Weights of a small transformer language model: RMSNorm after each block.
Each number is 500 + 50 x the weight over the matrix's rms, rounded and kept within 0 to 999. Layers, rows and columns count from 0. Numbers have three digits each.

# up: layer 2 MLP up, 320x128, rms 0.191, rows 95-111, columns 0-127
# down: layer 2 MLP down (transposed), 320x128, rms 0.104, rows 95-110, columns 0-127
# gate: layer 2 MLP gate, 320x128, rms 0.201, rows 96-111, columns 0-127
up95:499440500507535519502562604479480531467484524529488421525546634555464583405501549437386655501466553515470546486438443456509522491515448618501532440586543512512586443465561494570446517432489437522457587571470504472410495489463442463546563444571510505482506472568476502456551459494431489491544490531521468553495555539486471475418511342551360474606569453494477560594509500561559504473499
down95:491481538541429502496373464459503539466493509467436525490461440476451483486521530476587364516470406474592519477581599521476446495506504595501393539461475488431468526574535474551506496446493516502525454425450534563563594488533581525476424531429511451524506458438502475564510516481538500549514543439557560459504487541480455503411434604478617511435398523534500487438431571376477579503519
gate96:441524449513425584625532532520459631492457578468452497579542493556489593580481463446492517520479492456481557520539513499514514513477474622491529449539542508520497579578527459421440428479504469583470482470513537449539548510372421440526537421472559476447441438546438466506456458577494531478467454558451465545477539533477504498473525504470616551528402552558586497407455616510455513466504
up96:519460489344489486353492496546529480572553506565522547492495483491602445487502558564473469476504519550525429494533492520482449431498624435513416451530514598460470460485504510483521458529529466453484472479435506509510483479551612528400539526525479482517484481466550501511486489413504482602471537418498514481525441487531531488606503516435472493497527506464380534565520465521476503540509
down96:459550473606466456608530547513526546420541555455566460476480508552528505509498353475453440524474515418486478541472533514554526509524419429451561482516530526514490593543501449476515533509525533513469614427482502513476526523413417558532518398457526497465419482495408459456415493573520494456477519600436449567535513486529458486540514544587594475503420516514530477441533520509493567442441
gate97:458528562464370494505502565544552482507535421431459451524587461424429553537517550503486449441562513521517464458530518426528514563446506564561557416545553520574634500449447459462552573587477547517409524459477523482520451446454547578491476634516516465541529530462379530526593390473480457425521483531507475447512441448489516432539477432464370478570504448592407370481514584506612582582532
up97:584424421535583557571500349487449491496474580502518556527380421474537508433489454514570548511494583487470472464484527595474464385549513500490484571490448528413475520492547532472495409469413382446629490506577493498536590534562454431493575473499514500462569423500647499537472576517575551471493544465518554447500576504548451482484526504474570521441442551400439519492465455515441426442495
down97:478565568554463468416423630512476552542434513484597484511588471551506495536432573407463384482541459534478474441536579424465520673550503456567542449546616522642586506566405444531484520540517507518515543462463376393595505491488564633427448591486442486438492450477477573536560456515506481465524483486462511419554470441518539440478501463495390467564553477560470407432480584540541618500503
gate98:568470582531510477357464596454474478583458513614435516509553523516405476551563472481464563427468506501505506468471488638530476571464413596463406534457553570531447406592428498515551534429447449394481494481574481555509578527459492537580397474474526526610589448519522414462551605497485386445562481486703577481543608440529563414413392409462504511546573519508485513602597573535586474513498
up98:464502509429572489492457343470468540572484451419501549456520495520542576587493521450511530488537456544497519499521509443488551452510528533502527467512471523449514515534502484520546441523505530434503419566525467406432454523525520495412518469481554431506490480493504517543424417528541504491443536568373374581432484416479450561526589515488505505432467440534504513417495458408371495481465
down98:515505518493486480330508607546432484542506494581522477486465513570465404528499514492507383591455446515444461544437503560527495546507434437558528579475483601527481545423490492549483445488412426454598530490405568485586507407528515453524507489443487552497472465549545353490569512572436464453516453419619447567495534478493390487507422369526477563454501577462449472515391471491546481480501
gate99:450368560356537517510525560482377540552507492403402491524628540481485627512495478525523444597455475548572593560536471413459559464526433450498421497443571562486429442551482541579495489495572472505456537516609577424514464585402586557522475320442483492507448463421614624533459430559557517447381480448525527511450603478509500534568453631400503475494349523460470455583556479525539508525471
up99:497414529535368440536520484497481430500481452290407710541533458453492553416406458489544315541440460440561517474465583456384403497443475530508460442420481554573544447497454445446441576564495446527551469494488586550492463631425642564492427403466483466520536548442573405498542419480487680478439335428611457544544464467540475444577454613567510527688386465381442503552427412422476449425541
down99:543608511525545515524544474500434567478444534582513411511389558371445465515500504533443627472512535555376558442661496548441509463495496491480481559527457477432438482473523506505559462577481481545525470483530483561485498420626424467535528592631494452509486526496439503398480630475512468586576571586494497531433500478530452498517500471473476534411587408499562511344471596619589474583506
gate100:561515516583543515590523474443505563493465530427536500464430624516441540460508485458503507515430526466501504482421371565521402439455508418557456529567549464515447410400559538526568403534540372495507459417509429484445468553371620609597504520542543422463554516550503403459385476543432385566579540498547433514520511454425488560484435494537491425426485466494550392459488567405435481452468
up100:546476423644510532593470524463471653545465491441550429444320531496464519563657514486484680463463549532442522533418511549504382549518482550569462431537545417512481486502599513464465444528470401422527463438482332472473491398478556538614444491563478526574446500584468489473473540539423370491526497439523484498561467441399479579515465480455407485468514427524455505435559652318523484487460
down100:482528489434482515446597511504511431527450441585524507507602384504508482436553443485480438524516376590480537508588643508495545556432456510414473520478475568535547571602521445494468619576499501475494558512523606619520545591597446387400530447430457602498513517476483591465529531460606671517432579492440474471452470546477555438483528473547513535573498590454481560551564427647523485517542
gate101:522534480475351544478502443481530417517450517574541439575575551488526517517404435478482543501463422480499431437629466502478575486594586468422571546441489452504499492527388509473456467488500446551439529533521475569492531490559551443534520537470457456429482532560495537371488482527601534554398554501437459468626506552461572474507445486447526419437461464466591541360420596637550440574422
up101:518568500469429541489481430501520335422494579601552505613543548498429453563491476522477524565421474538544476498592477555525643449566532489417592567488493475481452495511346534454436523566490394628410478468514489555419530554590553460479481626439475480469535512580493507388552481495582535548364492596411436440557559502420569414457476488463553420377451508500564558339422538653535463583449
down101:479423513496614538529513482548549701546505437410492506525533454475530529365468410575582464467480561505474520521405533551467349599554460474544395507515537533518476445417598460499539533530460522387530511522478489563578505441455428455496481417523496562488446446438584416520526493560425522415605490408598463573483505502475437513571491489554478535565591524470396538670448473381536559440504
gate102:463602458473432503572503501528511466485508545465517555526472465519482474533493508491423505499425489522525506565488552527478475485527497501490472506544491504511597480517475512490492503464465544514509496532535512534481521502446466503519473481527495518546484500490493497502491479451457541470506497451576522529526490527517497494541445504548505497518540536503553423494501507482455512493493
up102:507529481462445537529543498492413506519524528524537537540485467532525475486496520504519496505471503569539493491529485533486483464464480457523491492492531479482510523488444504532499466501497490501454465521454458498419565501489520535504465509500486513515457490560421484562524511544469537534554492473527491511463486517540515501553490457483508490560523471506500485494584520443497514536481
down102:504517538498514533453495482491458524540551532475493423489501560478502450496470453527561493482543522451490520499556493507486450451486510408525463463464531516523517422521519521519460562458478451486491580479524502545563463474544495513520624483483531443467487508549471508461502457477539496502442568512475545509490564530548495547514545512450451525450461464485519404499504429480494486474478
gate103:505548395385482472484540410528454573477520488500501504517493477525519459568505441528479500509512574445517524530498425462527476555485557433464438550457475511487390604524486503526502539465440461480470506528491418507526504528447480484507537518514515478525408415487483529543548399538467566469484530532529512446528505491441500526444525367501407502474456456494531584507469555474543518521467
up103:557497520521503538534413556485462446552498513543523476514460462443439463454505476520525456486503520536530525406601567513468478472497470494470450467478488510446497500529511514480525518495556527543447484559487552474510520477544508441417507536571543474484480509505480481484475539462487467563460474507574413524472503504462531526519470525522537506496548534490502534414440583479404485506502
down103:508550504509453456504575494478585567431444497566517504448560516575542448536496485534462501500426492506450481586365404439515526569517483569553472511504538421473462556548400472501471597485468499438492465496504375521488476499443469590521563481455480496527447508562420542519519336531500480473531515428482513511523466519531546465524562452473494470497522568569488490546476451400537537460428
gate104:501522475478535511552482480476520488456485468486506499477527482489467493503475543519499501508502577500480516491483482443497488507516502531524554518537504466454525504501520515528506545463463493514513491490483475515566498461513468525500554474429492497479465509480538515503500502491480477507488486472511524514489469493481492477465527517499472506487533535497562516522502481504512516501492
up104:477466483470535497511489473456510472481512466491498497469499499529523478530462543553519494511513546496499551479468492479524500471511489483524535513495524495466527487538524492523487514477500524514507514522513492475524472529513511518516556523481518518489474488475514491506519516511499501525495488465479506491491479525481526472472551498513500484499513535464525489551530504486507492506488
down104:491538498469464507488499507473494532554495493475493472503464521490501478460498502489575486510526456480526524496498473509492486475553519495546446505481540493544456524510486489483513507518477533530474514523517492474531539561507562514504502466479512480497495515553489488478490464452538508501538520537526522479496502471510511497478474483558500482501530523514492524471521505505528502461508
gate105:525531512485448517453456535501484557567473533519520544501487502554518509506546517498497534490528468474511477507524506526488518511497472491433504490494480483500384497507482511486481507490528486525514489501437492498499483533483520453482499530513526507503470493468485492476486539478497496526503505525500462492512486486502503555497513487494521470509546510512518494492482507548507476455489
up105:481497527512519470505512480496539515468507503518528454496503490464462494503474504455500437505462515536514476510528517517502478441498554498541505524491498511548586536502503502516485523510518504500513527501514517502477523514492518523508489505482454500504506524529533477512522517515503508481512486468557561521533530505490474457466507516532478484483505507495498477524495474479529535546496
down105:511505507506445522533469490495542533505513493495559519469493469544525560547515539496471512493479478526509474475497511496475483519516496508448462461502492493486420466455485473530532506491503444496515504557498477510513508529481499458518487505503551494531523475494539537473501554510491448444479530530494516506465451475540484501519527528504481515484511478498454500478498531519517437490534
gate106:483501490514561478546450484509461422543498448509536532483506418484534486552504500589565431442520540511517419477532475535471506502519527431412461503551451533473511549477497541367479531484543489395544499562448477465446440496551602452419526487515533541462501499509546449517488435474468507637510548518529547455492535517506527523527494517512522497500467566408463473440487556439478578583424
up106:530531478518494496528503481449412452527535471459508506471491458479497542560513501495558407474503501446493454491524510487462564566513515492445498522542438517507541554539462511465486526430538461403541509492510525474475433457540540480490451508524494534437514526540552505562493473487505541556479573546477575516443500523495547496478514506529526489504456520534448495476521573430511556533434
down106:470613521489539517597543527569392435427493544504446483479526480487496488447510503525443465500476508499513525565573539496564466409552444557580422505390402489480563443517565488470582555493482446509466448491536484573500512514581464524528539464591482504474553480448470489565498508518574558434420529398440506464451486464491524442523577573481534518457482472501488481610513507476514536560584
gate107:526515539521491381447445473450564564520534559524488517533594493482504503483404561453548526484513537528462353435499484547448479490529503435516415428476551480443432508599560593452508520482557563465491500492576479497447576507414604522506543430532502492493481513521526492501447560567547649584405545487486600434521426477580539542475551503506408535535469503542453470514479556436541596478470
up107:496487367504538470408454486516525507550537508446565542505404520428496436396511492521578413492463474486508508557483506491396445585521534450554514513483492516572535467426475554547542503424454470493533478484440521529509411465550534470486449457627505618525565536494434558576540533386477593487503473530605520487503448585451450492573493474620475524424408464473527504498455529400459465508509
down107:521401523519544505536544501536441413454484581603404487466527444523488522526511624512530501535516452536496548502470532524619466425439487565537522464516495401513426453542569561530453525501490520497485479545611468464490533540572489525468433460448456486396462467495510567495490470441509473573441504407380450464477501513450549439549510542508602567499595644434450447475514360549496563589406
gate108:525500499584473521480486483464515455505553500536493445481489524459510520509509491501531508482456542511494480514505477512520483512507458505485504484482520452469499473476479515518500483530492472506530499510438479520496485514545553479457504519486508511516542557488516462502468483500516532523528489533497513545506478492509539504478520523473543565563515507496483498510569448504551507458506
up108:483486492444504486485481507490545487472500516513466478482514462461476503466519480538506517515499514474492517517478515500441496534484507509475537497482440517478516494505542458477501500513509495511483503468460556532468534491502515569516456501496471487500503510536523482471542512517487523489496481501513452483493502493499508451534511496521492500518495533481483487572500431459499482469497
down108:494428507469482552540527523493482459478530548517457467455509465473499484484496476429490513532530437532473509463492489543503541515505548435523479509499533437515478510508556505445516483425473495543515500470514508511479555541586503463568521493467442514475466494492458479456502446503494467507502504466461451503516453500560428529495443521539486498483480454441506554466462533488519502449501
gate109:453530500541538469518450499435642507555424357476469522509428507393465469599559561443376330460566579478449477421557540412508440553530484583458434527610511526449468547542440516426424522504547531561461576479462588483561478436363450372423470530418391492482507500328572464529441512437535340550482675479504374395541509543424541413423556754509552570583580557510545416556525482491519471508490
up109:534493572544556552568522555388518543518453371545541329434405514484493550708547492407575451464576474557442459402479520411483542699458599496508503468502471542391584531569582551412484477483483523515469510560458462436460576435480496413473531571422479391449491625452417537513591464454503449528376582551537424487434381564417587495535455612460519510548553486515483546551522626464406480455487
down109:501457514556507475451465538495433485456407572473482506468579582590599451433582517523586719472471502307376519545514479559546454451521567490488509517485510555430468507512499443499493482544525493477554536456426503575518495529539526551482604442498478542515444456567496540475521565505534559421401464444486472532551537449457436446442514381481565510372471446521549482468501360537480515510487
gate110:479474533482435521559556451528523501488558581532495578591516477525459600554392534431489547383441583442473428448556443496518561459603484545482534573562541449472606447401471473511483607481467482597524561515606553477414514504552511567491441631528463469537556526467530446494558574580534571518400477517534506570435441513546538499473503634477442495577420450549280484484430374576558387561502
up110:525535478395521390541569530551550609549583512430415496612565542432527602599472504428407556503405468517399567503586507444508419464579552584570558501533462473427785443417545521541448535560462559562607492421470536375531330524476544504488589471351489537572462619416390499391585638659504500499414525495426529567519506445510468597531589590483573605640462443553368412532525405369602446553440
down110:472497546574480532508482635459475485450542424572434520489346490568517381470488518419499429609577492519487502516432511594412515533540370481519509479499531549556376588597542434549489398412530489459451491576485462620599533398511409503533566491507534540438410431519469523625496379389595454546545581506444484407385456583416516423454473301543528498442476593454686488484477583525468517515591
gate111:486523547469482493496498482512464497465494501497511474552481527481498472497575533506505491511490484536506524515501512446500508520508497521518509511495487537512486474540476498537504510519445457537500468482513545500499488516487520511517505519490518456487492474500466507472542524534469471456523517539434510501511522485468501451511493473526509494475511516477484459491488525489508497520468
up111:520499489476520540454508484527474529502489406540480499508517491557521510478483480544590474478571521509511486490477497538490479511481493500507449499494482485536487491479467468509454479509523481531505471460536500444491517503493493511519485484569524505480564530464492491501492516484504439508504538509528503553506510539472491513502484482487509484475500503468489522496505485472491496551477